config.yaml
d_model: 320
head_dim: 64
positions: "rope"
tie_embeddings: false
parallel_block: false
init: "normal"
optimizer: "muon_variant"
beta1: 0.93
batch_tokens: 65536
Each number is 128 + 32 x the weight over its row's rms, rounded and kept within 0 to 255. Layers, rows and columns count from 0. The size above them is the row's rms in percent of the matrix's.

# layer 8 attention output (transposed), 320x320, rms 0.33, rows 56-63,120-127,183-191,247-255,311-319, columns 160-239
size [104 107 109 107 103 106 116 104 108 112 112 108 105 102 110 116 109 106 107 107 107 117 121 104 104  92  84  89  88  86  80  86  89  79  91  87  83  83  81  88  98  87  89]
[[120 116 129 113  89 126 118 156  48 128 179 102 144  66 133  76 113 176 171 115 147 153  99 174 132 194 140 140  59  69 129 107 137  97 158 150 104 148 131 161 136 113 169 196 143 139 139 127 108 188 142 150 142 148 108  57 156  90 149 111 147 150 107 117 163 119 106 119 121 104 172 117  94 105 161  87 185 136 199 146]
 [ 75  87 147 127 156 158 202 139  86  90 167 135 127 178 119 183  86 176 142 148  94 207 115 100 137 106  98 108 146  61  98  97 174 157 170 133 123  82 154 126 148 155  91 177 129 109 159  80 182 138 129  76 133 189 127 141 119 110 117 107 166 140 134 119 104 197 182 110 138 168 167 117  89 141  97 149  89 101 120 144]
 [149  91 102 127  96 103 140 159 143 101 218 122 126  84 155  89  97 142 107 160  96 126  21  82 154 118  90 123 165  87  95 135 180 145 169 105  94 178 160 121 164  81 137 101 164 116  64  79 135  89 144  72  79 168 128 145 168 140 141 131 111 169 129 125 139 129 149  98 146 130 117 105  61 135 119 151  98 120 157 141]
 [133 153 104 148 154 110 113 200 145 168 133 168 186 156 106 113  92 169 130  98 125 152 105 138 111 116 137 131 158 121 137  97 158  87 127 124 157 125 117 128 143 120  51 109  90 165 131 146 171 134 173 117 166 146  70 137  78 185 161 164  86 106  99 119 125 118  93 125  89 131  85 161 130 189 140  76 126 118 134 148]
 [ 57 141 114 114 112  39  58 145  96 111 154  90 130 149 116 123  94 165 129 171 100 106 161 173 140 201 134 130 119  81 122 124 110  97  95 107 179 105 129 144 101  83 161  76 135 139  82 134 117 154 118 124  86  53 120  50 158 183 163 162 149  92 125 133 132  49  82 122 114 123 108 168 154 134 110 158 149 141 106 130]
 [133 101 119 111  94 115 167 112 135  81 201 163 120 189 161 146 112 133 114 190 123 135 132 116 105  57 143 182 146 105 140 183  89 107  88 105 134 169 167 119 120 115 175 118  64  70 109 166 114 160 128 143 123 120 125 152  82  88 151 177 121  95  85  84 146  90 124 108  63  92 109 123 158  88 129 124 162 107 107 143]
 [ 74 173 135 119 159 129 185 142 136  69 117  85 102 115 121 167 153 137 133 100  60 110 148 139 131 175  72 159 127 170 115 125 116 161  93 115 125  76 147  62 134 102 126 195 100 170 164 117  89 110 147 101 172 110 107 168 112 166 150 117  55  99  96 152 122 126  93 144  80 157 152 132 106  97  87 142 130 104 118 155]
 [ 94 109  67  80 191 145 117 160 122  96 104 107 104 168  89 126 113 160 118 156  98  95 106  92  92 176 142 111 156 143 110 208 120 160 121  95 152 138 167 120  60 164 146 166 107 125  83 131 130 152 136 117 150 153 141 144  81 122 141 181  71 108 138 185 114 173 172 169  95 140 172 161 148 146 107  75  96 173 130  83]
 [151 189 134 128 125 134 116 134  99 138 114 145 149  50  86 133 143 126 164 145 138 135 130 162 108 189 124 110 116  96 149 111 149 130 165  96  96 124 159 114 121 143 132 142 109 170 145 130 141 110 175 115 154 170 173  63 142 107 141  93 142  92 157 140 158 128 129  85 145 145 142 134  98  68 162 141  98 100 199 128]
 [ 59 171 111 168 149 106 133 111  68 155 141 141 110  97  95  83  61  90 117 148 103 200 132 137  41 149 165 101 105 112 157 113 162  85 122 152 172 135 137 142 110 194 132 125 131 122 142 143 158  56  88 127 166 111 124 131 138 167 119  97 187 181 123  77 170 147 151 161 151 113 142  54 132 118 120 150 103 149 121 136]
 [ 89 133 106  91 119 134  72  94 108 117 131 136 167 110 149 186  81 120 114 223 124 180  91 124 146 155 107 116 110 153 144  99  84 121 194 162 108 145 187 144 125  86  93 134 195  57 100 129 106 138 124 107 148 133 117 153  97 176 165  67 103 114 165 140 163 194 122 113 150 114  84 118 131 175 149 212  38  97 143 112]
 [112 117 114 166 107 126  95 168 170 149 122 133 153 124 102 107 138 131 177 120 113 175 106 173 183 160 128 103 121 114  47 128 113 104  94 148 117 121 154 107  92 107  36 113 171 122 100  83  87 111 152 128 119 131 157 164  84 107 164 144 160 117 106 162 124 150 148 149  97 160  55 124  85 146 150  38 125 132 103 205]
 [113  83 142 150 158  91  96  80 101 172  68 145 171 146 158 150  87 110 108  83 169 132 187 165 202 142 116 209 184  67  94 127 163  91  88 143 175 161 160 202 115 107 152 109 116 126 117 193  98 141  98 125 126 148 112  94 162 129 107 143 153 112 136 118 107  41 135 126 111 135 139 143 150 133 133 135 142  98 151 140]
 [133 119 154 153 113 110 164  41 145 148 153 164 126 129 211 177 130  87 159 162 103 127  80  52 145  82 100 183 105 146 105 206  92 103 105 147 135 131  95  97 126 110 162  85  76 106 105 107  78  73 130 165 123  88 111 109 173  86 102 170 102 145  88 150 111 174 122 174 129  93 150 136 145 143 155 145 154 105 140 175]
 [152 140 148 160 147 200 141 140  97 161 152 155 125 114 104 123 145 185 139 144  68  96 169 133 120 101  90  89  77 146 135  59 162 153  93 144 151  95 157 128 185 153 163 185 113 163 128 119 129 129 139 126 156 155 125 130 133 146 138 113  97 172 113 173 125 163 117 107 148  61  88 165 155  88  99 152 117  94 116 179]
 [109 130 159 120 162 134 170 106  76 124 116 138 107 117  94  76 116 171 102 134 130 120 133 109 107 159 156 141 143 164  82 114 130 196 168 161 184 123 120 152  67 141 176 102 163  35  75 179 121  75 122 133 145 177 175 117 107  53 122 179  73 154 122  92  76 148 152  94 122 184  90 171 147 184 139 168 130 139 152 150]
 [153 126 127 115 147 109 156 120 110 172 103 130 144 105 130  83 125 114 116 137  62 142  76 200  82 113 144 165 116 185 150  79  83 140 138 130 105 120 124  89  82  96 112 129 160 129  99 119 162  98  91 109 126 125 137 147 142  98  92 151 130 135  89 110 105  97 165 100 189  81 114  88 118 127 135 117 114  94 143 143]
 [144 175 146 115 158 148 140 139 189 156 109 139  87 175 133 174 141 167  68  76 116  76 120 101 118 106 166  94 205 159 108 151 150 119 108 171 134 103 108 115 146 137  95  53 135 122  81 102 172 137  79  90 133  93 111 177  59 219  79  95 128  85 157 123 127  51  86 136 105 133 119 122 142 136 102 171 138 158 139 149]
 [178 111 130 109  57 164  81 149 145 143  68 141 107  71 132 104 186  91 169  99 117  56 117  98 168 103 119 177 149 151 142 154  73 122 140 100 143 105  90 122 158  74 155 143 124 109  79 152 144 178 179 145 121 114  23 141 151 141 154 118 107  92 165 174 114  96  94  88  93 132 157 155 166 125 178 162 130 102 128  77]
 [136 154 155 150 155 167 174 112 115 145 135 149 130 170 117 112 157 101 139  79 201 139 169  80  89 114 155 113 107 148 126 128 174 162 137 180 146  90  29 165 128 153 145 176  35 138 149 174 107 130  99 160 138  96  92 109 139  54 120 200 131 103 132 102  59  93 115 130 103 157 150 138 140 114 127  56 151 166 109  88]
 [135 116 161 124  56 148 173 119  89 160 141  84  51 101 139 172 174 172  98 105 101 147 113 100 124 150 120 146 157 127 136 141 102 135 128  59  55 181 158 118 134 108 195 126 107  84 135 110 117 167  84 118 152 141 175  91 142 124 142 155 123 206 181 178  93 168  88 141 129 132 177 143 125 103 132 189 110 145 100 121]
 [149 152 160 137 107 195 150 190 154 105 186 139 127 135 115 105 148 136 144  91 113 104  92 132 105  98 114 141 106 135  87 128 119  95 210 154  93 118 129  69 169 123 131 196 141 151 158 132 126  80 192 116 171 179 165 172  73  93 165 125 123 170 107 109  89 181 117 139  71 128 145  53 124 111 169 142 112 176 125 107]
 [101 120 197 122 217 123 188 146 112 111 151 156 121  95 117 111 121 183 158  63 160 166 112 163 125 196 116 110 116 152 127  16 194 150 117 119 121  72 131 147 142 144 108 131 214 162 150  68 145 115 133  88 183 149 160 124 115 163 127 110 169 189 190 133  97 172 113  84 132 141  89 112 115 117 162  97  49 126 161  86]
 [ 99  92 124 140 123  89  89  84  85 152  78 101 146 164 131 137 122 141 152 113 167 153  57 105 112 125 169 132 133  90  88 158 147 138 169 144 131 150  91 175  91 126  99  71 170  96 162 124 115 119 145 147 157 102 119 141 121  97  38 172 197 184 169  90  95  91  85 132 173 111 138 131 123 149 133 118 162 137 131 103]
 [162 136 144 166  97  55  81 158 163 151 138 126 162  98 156 158 152 101 136 135 148 180 112 132 131  90  89 153  68  82 143 100 144  31  87  80  98 178  96 130 186 117  85 166 118 114 182  72 130  99 108 138 129  98 164 131 128 146 171  99 165 163 111 136 166  93 123 161 108  98 142  65 128 142 154 146 111  82 190 136]
 [149 160 133 106  90 141 129 156 117  66 179 153 115 111 176 166 180  92 189  85 134  92 167 116 164 126 132 162  94 121  90 172 228 121 150  45 173 149 121 209 139 108 134  80 119 149 118 112 107 150 113 160  89  83  80 102 138 127 115  95  81 128 100 112 163 142 149 109  86 152 133 116 109 134 122  80 141 163 100 104]
 [147 157 133 118 108 111  85 102 119 158 109 178 158  82 118 139 109 109 112 198 156 168  85 177  92 178  42 151 138 119 165 126  96 108 144  89 117 134 133 134 130 125 144  80  87 193 109 143 139 131 105 134 118 129 124  60 149 130 173 124  92 111  97 143 148 197 107 138 127  94 178  57  79 100 161 125  69  83 114 149]
 [ 38 154 115 110 171  87 128 139 105 161  91  75 130 139 114  89 115 144 130 148 136 163  97 121  70 175 116  95 136 125 146  82 195  93 111 133 175 105 150 109 110 142  68  97 141 107 151  94 118  60 168  73 192  84 188 133 120 116 181 152 159 117 138 111 214 157 154 162 156 164 114  59 125 130 139 185  98 130 139 136]
 [ 81 188 140  64 186 127 151  77 104 137 164 159 157 115 139 135  97 120  87 173  54 104  93 109 180 135 133  93 136 195 116 120 107 144 177 109 121 129 181 131 104 152 132 154 173 121  92 118 147 118 115 104 125 152 173 153 159 136 194  89 115  73 144 171 184 152 137  81 137 104 117 123 184 136 138 201 135 157 103 151]
 [166 121 104 160  99 169  87 153 137  89  88  82 137 166 108 105 115 163 127 129 119 157  83 133 180  70 158 163 144 133 118  97 156 137  87 152 140 193 143  85 130 102  98 177 104 153 153  61 103  66 169 163 137 146 162 150 116  99 144 125 152 129 101  96  53 147 151 119 126 151 164  97 115 172 155  45 141  85  72 122]
 [ 52  49 145  90  88 117  99 107 129 171 122 161 152  69 170 138  82  94  96 128 127 196 111 103 183 146 115 117 137 136 143 101 149 143 156  77 177 103 144 142 161 131 156  83  94 169 122 146 106 121  78  97  71 182 145 138  93 135  61 159 111  72 165 175  90  97 171 152 141 157 124 142 123  80 131 118 130 113 155 133]
 [ 99 162 100 179 156 110  93 106 151 113 133 163  75 140 135 116 156  85 186 120 114 106  47  94  99 112  95 141 121 143 129 129 146 116 194 131 106 175 139 151 101 112 195 139  91 121  88 149 147 102 176 132 108 114 121 136 213 172 135  52 117 148 110  83 105 170 123 183 120  87 152 119 125 151  83  99 136 100 194 112]
 [155 118 164 127 171 208 147 144  74 181 100 141 105 109 100  86 140 164  81 167  85 106 116 132 108 100 149 117 125 140 162 140 160 120 130 148 156  92 142 119 164 239 113 127 140 161 110 143 180  96 137 123 181  86 148 142 114  83 149 128  81 142 114 151 186 150 146  78 153 106 133 165 145  99 139 152 126 187  83 129]
 [ 78 115 173 151 144 132 166  83 108 114 138 158  96 106 148 119  59 119 142 157 120  91 120  96 134 135 147 162 163 167 134 124  56 128 138 132  96  67 125 154 136 120 139 102 142  74  83 175 147  64 167 107 128 155  92 112 120 108 118 199 154 144 100 141  56  89 173 123 151 119 105 125 140 122 108 115 150 102  93 159]
 [ 99 109 189 213 151 172 131 100 171 138  85 133 177 140 106  94 105 128 100 154 159 103 165 106 103  89 135 120 158 137  80 130 171 141 139 213 145 108 144 113 194  93 152 174 118 140 120 136 117 176 156 116 145  92 119 136 151 106 108  82 176 122 116  82 130 191 107 158 127 149  79 162 172 137 108 128 142 183 162 136]
 [148  96 162 135 129 120 173 140  99  77 178  58 114 139 117  90  95 139 133 104 109 133 147 191 138 109  66 135 105 121 115 111 126 135 137 132 119 157 167  82 124 101 208 153 212 148 165 125 141 185 142 142 126 135  62 104 146  98  72 173 147 204 114  82 128 138 132 107 135 106 136 111 160 123 157 147 166 126  95  58]
 [156 106 139 103 131 130 133  94 187  91 255  74 126 145 108 157 124 137 137 104 112 163 108 108 161  97 145 132 164  53 145 158 122 174 133 212 132 135 109 155 119 157 129 118 115  90 120 120 167 153 135 100 147 183  90 117 102 131  61 164  60 131 123 129 146 161 131 150 116 112 125 157 140 158  75 113 107 146 131 173]
 [135 121 158 141  89 114 128 136 138 152  72  71 119 108  96  88 131  96 154 131 131  65 108 100 174 122 104 111 101  57 118 187 161 168  86 117 131 159 114  64  89  79 143 132 148 120 141 111 125 156 141 120 136 144 125 110 126 131 131  89 110 132 129 151 133 193 131 141 124 170 131 143  79 106  76 124  75 130 118 153]
 [122  71 150 131 154 120 108 142 133 150 126 198 159 104 106 162 108 148 168  86 156 109 101  86 123 104  97  97  62 176 128  94 149 137 168  75 168  84  68 106 142 144 158 122 134 150 109 132 144 186 134 109 138 140  85 171 156 182 134  89 137  77  98 114 171 117 122  73  96 171  81 125 160 172 142 156 112  93 127 160]
 [121 138  95 195 146  89 119  69 126 120 130 110  64  92  67  88 106  84 109 148  82 139 141  51 126 171 133 130 139  85 171 115  98 177  92  74 148 129 130 129 155 105 174  77 164 115  89 112 139 161  89 188 124  59  70 124 159 188 127 136 134 110 150 114 139 115 140 126 121 121 105 170 131 194  77 155 130  91 122 167]
 [100  83  98  94  65 147 107 138 121 138 142  76 132 117 134 155  90 133  95 222  88 142 178 120 153 125 133 129 134  67 176 210  97 122 125 199 149 137 147 104 130 130 122 142 159  79 151 121 128 165 118 126 158 145 168 108  75  93 121 147  86  94 120 144 159  49 138 131 140 157 169 151  99 133 111 140 132 105  77 129]
 [110 181 154  95 139 100 212 163 126 123 139 124 111  61 165 133 149 113 194 102 142 149 145 112 148 164 122 138 113 145 139 108 129 164 112 132 136 155 142 114 126 111 152 151  91 119 149 120 114 118 114  88  91 130 107 182 139 130 199 119 114 113 146 116 171 162 139 205 138 173 142 107  89 136 131 151  85 132  83 102]
 [121 156 149 126 157 158 129 118 118 117  93 112 137 151 133 152 112 140  84 122 145  63 105 195  66 194 138  44 114 130 126 173 149 143  85 175 113 116 166 118 160 153 180 151  74  99 156 158 110 144 114 112 163 136 147  95 185  90  95 167 101 147  78 125 131 154 130  80 174 103 128 143 127  54 127 100 162 151 124  79]]
# layer 8 attention value, 64x320, rms 0.14, rows 56-63, columns 160-239
size [101 103 100  98  96 102 105  96]
[[ 89 152 178 180 114 119 146 121 205  90 115 149 135 161 129 122 153 158 153  95 161 153 150 134 136 138 114  94 100  88 169 158 106 162 123 177 153 159  95  98 158 183 160 156 110  56  94  86 121 122 125 117 134 161 104 144 141 159 107 176  96 108 153 186 111 141 138 136  80 117 180 132 143 129 126 129 102 101 111 107]
 [128 190  63 161 102 120 119 103 127 174 112 146 160 113 179 115 166 137  89 118 128  62 128 131  92 145 150  94 197 156 107  75 106 114 124 162  65 125 102  85 156 129 166 121 126 134 195 123  97  99 118 181 134  98 112 161 111  61 162 138 109 132  89 153 117 126 125 208 104 160 171 128 133 119 224 105 135 138 167 138]
 [109  97 143  88 128 148 105 146 178 111  90 156 144 115  73 165 113 169 182  93 104  89 151 216 131  92 158 134 129 123 141  92 117 112 121 120 189  69 136  63  88 164 139  69 118 153 116 118 141  66 161 110 121  99 126 144 137  91 142  86 142 144  69  86 123 106 110 125 145  44 149 101 121 158 136 143 124 127 126 110]
 [177 135 105 146 154 115 179  65 140  78  96 119 145  80 152 114 134 155 146 135 169 100 123 155 113  97 124 124 174 149 102 104 153 124 131 144 132 152 105 101 158 161  76 143 130 144  61 119 117 100 112 161 126  98 142 141  99 152 143 129 110 127 161 142 125  85 139 132 138 103 170 124 111 112 138 110  98 142 174 103]
 [167 104 103 100 151 120 156 103 106 197 131 222 165 150 145  97 141 146 104 150  68 134  76  94 101 102 182 132  83 113  40 162 118 166 104 139 138 127 140 179 102 114 100 120 119  44 143 112 141 142 101  78 142 134 158 158  82  69 127 150 154 128  96 177 121 111 133 162 166 134 145 151 163 118 181  81 147 172 116 103]
 [134 119 107 128 153 136 140 195 131 102 121 146 143 128 123 105 105 129 140  64 127 108 160 134  96 116 124 122 111  99 135  83 110  59 106 105 172 157 123 157 105 168 104 170 133 168 188 132 105 114 164 191 104 119 140 115 134 100 106 114 191 178 103 110 140 153 125 156 193 107 170 113  93 158 126 101 171 129 117  93]
 [147 103 115 109 108 216 148 141  90 169 121 112 184 133 127 119  55 123  62 149  66 137  93 176 128 124 139 159 144 123 198 135 140 111 114 146  93 129 128 101 149 102  78  98 154 129 158 100 168 217 116 127  85  88 104 146  16 107 144 148 165 114 169 143 101 146 163  81 142  98  96 136 151 177 162  96 135 147 135 116]
 [149 124 100 106 115 134 150 152 133 151  96 133 141 153 150 126 147 129 131 122 100 167 175  59 130 108 192 109 145 145 132 125 148 189 117 174  60  89 127 118 151  58 121 132 116 192 126 198 152 128 101  91 183 162 126 137 130 170 105  87 125 164 139 160 159 102  99 166 118  50 107 152 107 122 110 132  87 135 125 147]]
# layer 8 MLP gate, 768x320, rms 0.12, rows 0-11, columns 160-239
size [ 96  91 104 100  99  96 101 108  99  89  94  86]
[[120  58 140 127  73 131 133  98  95 135 115 154 145 136 125 103  47 120 139 196 147 104 108  88 136 205 121  67 144 162  86 120  69 136 144  93 117 116  96 143 127  99 117  91  97 106 142 109 100 105 175 105 219 160 152 140 140 118 112 144 122 187 139 104 145 127 158 132 187 139  88 133 149 111 176 101 131 101 156 114]
 [126 168 188 148  86 168 184 120  58 167 113 121 151 155 106 183 135 127 132  89 116 151  95 142 127 102 188 136 160 121 158  68 159 164 130  57  99 113 127  76 131 170 162 162 124 172 175 187  94 113 162 159 147 139  92 111 158 140  97  94 164 142  99 129 108 184 104  90 174 156 116 104 123 113 138 186 139  75 139 148]
 [110  91 135 134 126 124  46  95 126 132 178  85  99 106 132 133 105 175 133 129 117 143 113 133 125 101  75  69 106  94 167 109 165 124  60 154 178 116 133 132 133 124 176  92 117  76 107  98 129 133 110  85  85 133 183  98 132 181 130 114  99 124 124 126 127 116 104 117 131 149 154 197  99 146 111 151 188 172 128 169]
 [134  95 141 170 156 111 119 160 160 142 155 127 150 120 110 174  77 176 105 153 173 178 132 107 146 150 149 129 132 148 153 103 160 107 117 163 134  22 109 163 110 107 186 140 159 177 116 137  88 116  66 145 145 136 103  99 133 147 165 128 150 130 118 153 154 184 145 110 171 180 130 156 117 176 126 135 114 116 121  60]
 [146 147 145  66 147 140 159 167 117  88 152 139 131 100 117 119 186 168 137 158 119  91 174 113 126 171 142 108  91 126 152 139 134  66 132 104 113 135  78 121 142 137 144  91 125 134 117 149 140 148  90 134 134 127  95 178 145 135  92 100 132 117 127  96 185  99 120 118 141 145  94 168  89 128 128 151 148 144 142  95]
 [ 78 189 184 126 119 131  93 146 200 193 145 141  90 119 220  90 146 164 127 117  76 114 141  88 117 100  93 121 109 150 173 160 154 155 139 118 207 152 121  64 104 111 149 108  46 155 105 122 123  96 119 150  83 111 138 128 196 128 199  58 158 134 123 112 125 129 134 142 137 171 179 103 171 155 106 138 203 103 122 175]
 [165 181 167 147 131 196 165 184  67 155 115 133 172 124 131 119 106 159 145 107 151 148 106 106 114  70 119  77 104 139 119  97 129  90  71 146 120 146 155 146 196 168 118 118 139 146 185 167 117  68 131 126 113 165 116  83 195 110 153 127  99 112 119 107 132 119  82 148 104  84 119  87 120 158 160 155 155  84 155 140]
 [ 76 152 158  58 128 156 108  90 125 164 155 104 141 151 162 124 159  84 159 147 146 123 149 143 128 110  80 104 141 134 192  72 194 100 148 118 129 154  68  99 153 175 120  99 112 124 181 126 171 154 131  56 143  71 156 162 114 119 155 137 147 107 119 108 101 134 129 183 137 179 101 154 175 155 136 124 115 115 112 131]
 [159  74 110 128  59 168 137 104 126 136  66  77  63 136  92  59 103 146 122 187 131  98 140 140  84 133 123  77 107 120 143 141 141 174 151 113 133 139 149 105 113 133 153 141  92 138 122  74 140  92 116 166 167 123 160  75 149 106  68 158 128 122 104 136 175 127 131  95 152 126 155  77 174 124 146  94  56 116 189 139]
 [146 135 159 149 128 172 112 151 111  96 186 118 155 104 160 134 157 109 181 155  81 118 122  91 138 132  89 127 128 151 153 142  88 167  77 115 114 111 104 154  82  92  76 174 116  66 104 102  74 173 163 163 113 109 130 152 130  91 164 142 134 166 133  60 119 149 179 115 155 150 115 173 108 116 138 101  98 193  79 107]
 [110 111 131  77 201 126 179 139  60 112  98  99 182  90 164 104  89  94 158 103 122 118 111 160  86 146 135 124  99 114 109  92  88 153 105 116 167 126 111  86 130 177  97 169 108  88 181 159 128  81  98 107 150 155 103 140 160 175 148 115 163  98  53 102 164  80 138 119 175 156 138 169 143 132 172  84 140  78 142 143]
 [104  98  90 149 149  85  75 165 107 128 100 164 153 112 137 133 102 153 153 110 159 148 135 139 147 116 106 233  96  54 146 144  96 138 145 150 183 176 128 172 160 167 127  95  87 107 145 118  51 147 113 114 155 129 189 209 109 126 161 149 135  99 140 111  92 115 145 190  39 152 121 132 124  77 118 148  95 102 136 170]]
# layer 8 MLP up, 768x320, rms 0.129, rows 0-10, columns 160-239
size [100  92 101 102  94 101 100 102  98  94  97]
[[109 131 160 105 147 159  89  72 220  77  91  86 142  65 116 126 100 188 163 115  92  61 119 136 105 164 181 129  84 164 115 136 120 107  56 135 175 119  99 159 123 119 132 185 158 133 120 126 129 138 104 121 151 196 148  92 113 143 100 169 130 155 131 104 148 166 100 128 159 135 120 126 117 118 182  76 139 117 114 145]
 [ 61 135 139 175 143 147 131 200 120 131 168 143 113 151 175  84 157 178 117  99 111 132  99 138 190 117 141 130  97 120  51  90  89 115 132 157 197  92 144 139 133 219 124 110 130 148  99 152 122 144 130 160 119  70 121 118 117 130 101 135 153  93  72 109 115 139 174 189 114 109  97  83 108 137 114 131 153 149 128  81]
 [108 137 152 175 119 132 103 131 150 121 139  64 208 176  90  69 126 129 135  63 168 113 118 139 108  96  89  83 115 124 105  99 146 113 127 126 220 126  79 147 160 154 193 103 157 137  92 197 147 186 139 133 165 157 172 128 137 123 164 196  76 121 127 127  84 111 131 106 151 172 103 126 142 124 170  92 139 107 116 143]
 [187 129 133 134 193  98 128 193 138 155 178  67 156 151  96 152 129  54 121 125 155 192 118 139 145 110 175 153 101 143 151 128 168 144 168 144 134  91  85 152 125  99 130  94 160 138  95 207 114 148  89  94 111 165 110 152 139 140 112 142 103 160 168 185 128 133 164 130 142 155 142 119 166  98 144  90  77 177 138  91]
 [ 93 132 110  87 100  67 171 153 124 137 138 162 112 150 161 171 172 188  97 117 156 172 115 144 108  78 139  97 132  89 128 118 116 135 152 162  74 130 168 169 125 155 156 128 138 141 145 149 154  85 117 120  90 145 121 113 148 146 101 178 168  99  97 155 127 114 147 117  24 144 161 177 153 109 143  73 100 139  96  90]
 [102 110 105 131  75 145 142 155 151 166 118 127 117 108 109 131 124 177 224 162 103 101 153  94 117 114  50 121 121 136 132 111 109  85  87 162 175 137 143 182 159 132 197 128 154 113 175  95 128 137 138 177 114 121 123 159 184 186 174 149 108 122  80  71 145 202  85 130 148  81  96 122 157 191 111 128 178 148 184 130]
 [141  93 115 101 133  82 209 161  91 198 153 115 107 126  63  86 107 120 141 149 133 141 200 160 147 123 132  73  68 120 143 143  86 193 153 100 103 126 152 111  33  82 122 158 115 113  76  91  95 137 163 113 121 138 129 156  88 163  64  73 127 109 159 151 163 144 109 129 123 136 192 157 122 117 103 173  93 119 173 111]
 [ 80 154  79  85 145 162 119  84 114 115  96  77  55  90 134 108 113 169  73 117 162 101 159 152  84 173 175 118 186 127 177 145 128 122 142  88 107  76 186 120  90 136 142 152 133 118 147 144 127 191 101 134  97 130 139 117 147 115 176 128 177 123 103 127 105 136 186 171 102 140 168 131 135 136  34 158  69  80 185  99]
 [127 133 157 103  94 174 153 145 115 175 185 106 109 146 132 106 103 112  89 118 134 103 143 110  55 106 120 124  78 140 174 124  92 164 101  71 148 123  49 106 135 184 150 186 122  92 125 166 156 139 162 153 156 168  87 143 145  79 137 186 106 143  65 115 152 108 119  59 148 161  88 132 146 126 199  94 160 164 185 135]
 [ 68 115 110 202 128 131 116 110 147  55 185 103 130  83 102 156  95 149 160 177 153 161 118 161  88 134 212 169  85 138 217 123 109 168 115 104  87 106 144 131  95 106 100 152 206  77  79 116  65 112 134 110 156  91 173 105 173 154 158  73 130 138  89 176  81 120 107  94 154 226 141 143 184 114 158 139 141 117 152 107]
 [129 194  91 166  92 161 134 180 105 129 134  47 123 147 136 106 153 175 152  88 149 136 138 139 105 121 156  94 150 143 146 105  67 149 131 175  72  92  72 144 150 207  94  92 172  60 139 137 106 150 112  82 134 147 127 141 176 136 153  75 132 114 125 104 112 143  42  98 105 168 148 171 151 145 177 161 133 170 156 144]]
# layer 8 MLP down (transposed), 768x320, rms 0.0803, rows 0-10, columns 160-239
size [103  93 102 103  97 100 101 102 100  99 101]
[[114  98 111 142  96 159 121 163  73  95 178  74 135  96 167 188 173 109 178 115 108 130 180 110 138  85  84  88  82 113  94 136 119 112 102 118 173  88 102  76 134 123 153  94 102  93 128  75 114  96  82 168  98 199 153 157 105  82 182 105 143 154 109 186  68  70 111 140 139 110 138 137 118 103 149  96 147  86 125  98]
 [176 118  85  86 100 123 118 100 121 118 131 195 135 108  93 128 123 115 105 101  93 152 151 142  79 122 166 128 135 120  93 103 161 148 170 183 174 142 117 117 153 166 187 144 147 125 132  84 137 111 178 111  99 142 112 126 187 107  90 170  72  90 112 195 148 145 175 165 146 123 166  97 204  92 113  78 141  63 158 116]
 [107 123 178 110 105 141  49 122  68  77 113 120 100 158 137 135 108 103 119 116 133 175 113 139 192 172 125 159 112 143 126 169 163 119 102 152 134  59 186 173 134 161  99 103 188 165 118 123 155 146 108 101 111 138 135 113 124 107  85 131  81 129 155 177  85 163 103 113 102 145 222 174  90 137 192 170 146 170 127 142]
 [113 101 162 156 142 149 122 139  82 161 116  85 112 186 159 143  65 161 115  99 194 116 164 100 176 156 192 195 108 147 145 121 144 134 104 100  98 119 116 111  91 117 125 118  92 123 144 145 193 147  88 162 146 127 152 185 136  97 208 155 147 165 128  56  99  85  91 129 171 122  84 121 141 147 137  89 116 103 145 180]
 [133 143 146 111 168 170 131 103 123 112  85 104 139 143 167 145 142 159  69 139 165 132 152 120 135 136 127 136 162 110 167 142 114  78 169 143 141  71  99 152 141 117 144 103 147 105  88 178 132 109 121 114 148  97 186  85 118 105  74  45 108  91 181 128  82 148 147 144 155 108 102 129 123  86 179  92 189 162 118 112]
 [170 120 167  99 188 113  90 179 134 120 105  69 159 117 118 110 116 113 133 115 122  84 140 106 152 129  97 142 165 114 152 140 126 109 139 176 140 117 136 155 170 105 128 126 103 115 175 107 112 113 107 122 171 139 162  81 155 167 121 155 112  85 112  96 104 112 158 181 113 132 128 171 115 160 172 115 147 161 152 110]
 [ 74 129 106 116 208 146  75 127 105 159 184 169 141 137 115 134 122 151 160 154 113  65 169 158 141 105 136  83  38 150 222 130 126 142 116  82 122 153 144 152 134 100 147 105 108 143 124 124 178  75 176 125 140 131 132 125 172 103 122 170 150 126  97 126 103 167  99  89 113 136 134 106 195 132 192 140 140 130 119 138]
 [197 140 104 116 157 140 123 124 147 137 118  98  97 157  82 109 138 179 105 134 172 111 153 110 154 134 191 139 105 114 168  68 134  95 148  73  67 132 107 101  88 123 149 229 177 143 135 114 182 131 184  99 105 174 141 123 146  82 180 156 204 138 110 134 130 170 165 112 142 162 125 155  77 128  44 111 121 152 132 145]
 [142 125 101  93 123 121 117 159 119 146 157  87 149  82 160  62  80 132 106 192  70 127 138 107 137 111 114 138 103 165 117 145 100 137 159  57 151 142 137 113  93 104 129 101 152 111 161 108 128 145  93 166  92 118  90 109 132 185 100 140 122 144  88 115 142  22 113 110 118 157 149 113 151 161 129 119 126 170 148 130]
 [109 110  73  84 138 136 116 150  99 156 116 133 152 126 144 107 124  98 124 181 108  99 126 139 142 153 100 150 176 137 198 144 109 101 116 144 122 191 115  96 112 108 178 150 161 125 162 189 170 118  68 127  80 105 151 164 169 104 168 152 161 226 123  97 124 106 132 155 103 133 116 193  78  87  98 137 127 127 135 128]
 [111 137 122  77  92 174  97  81 103 143 168  81 131 130 115 103 142 161 137 144 175 114 121  93 111 107 125 171  39 133 124 113  84 106 126  71 141  60  82 195 118 146  44 100 126 115 180 181  95 113  58  97 104 127 157 113 129 156 175 153  94 152 109 143 115 112 111 110  75 132 166 142 107 117 133 140 147 151 105 111]]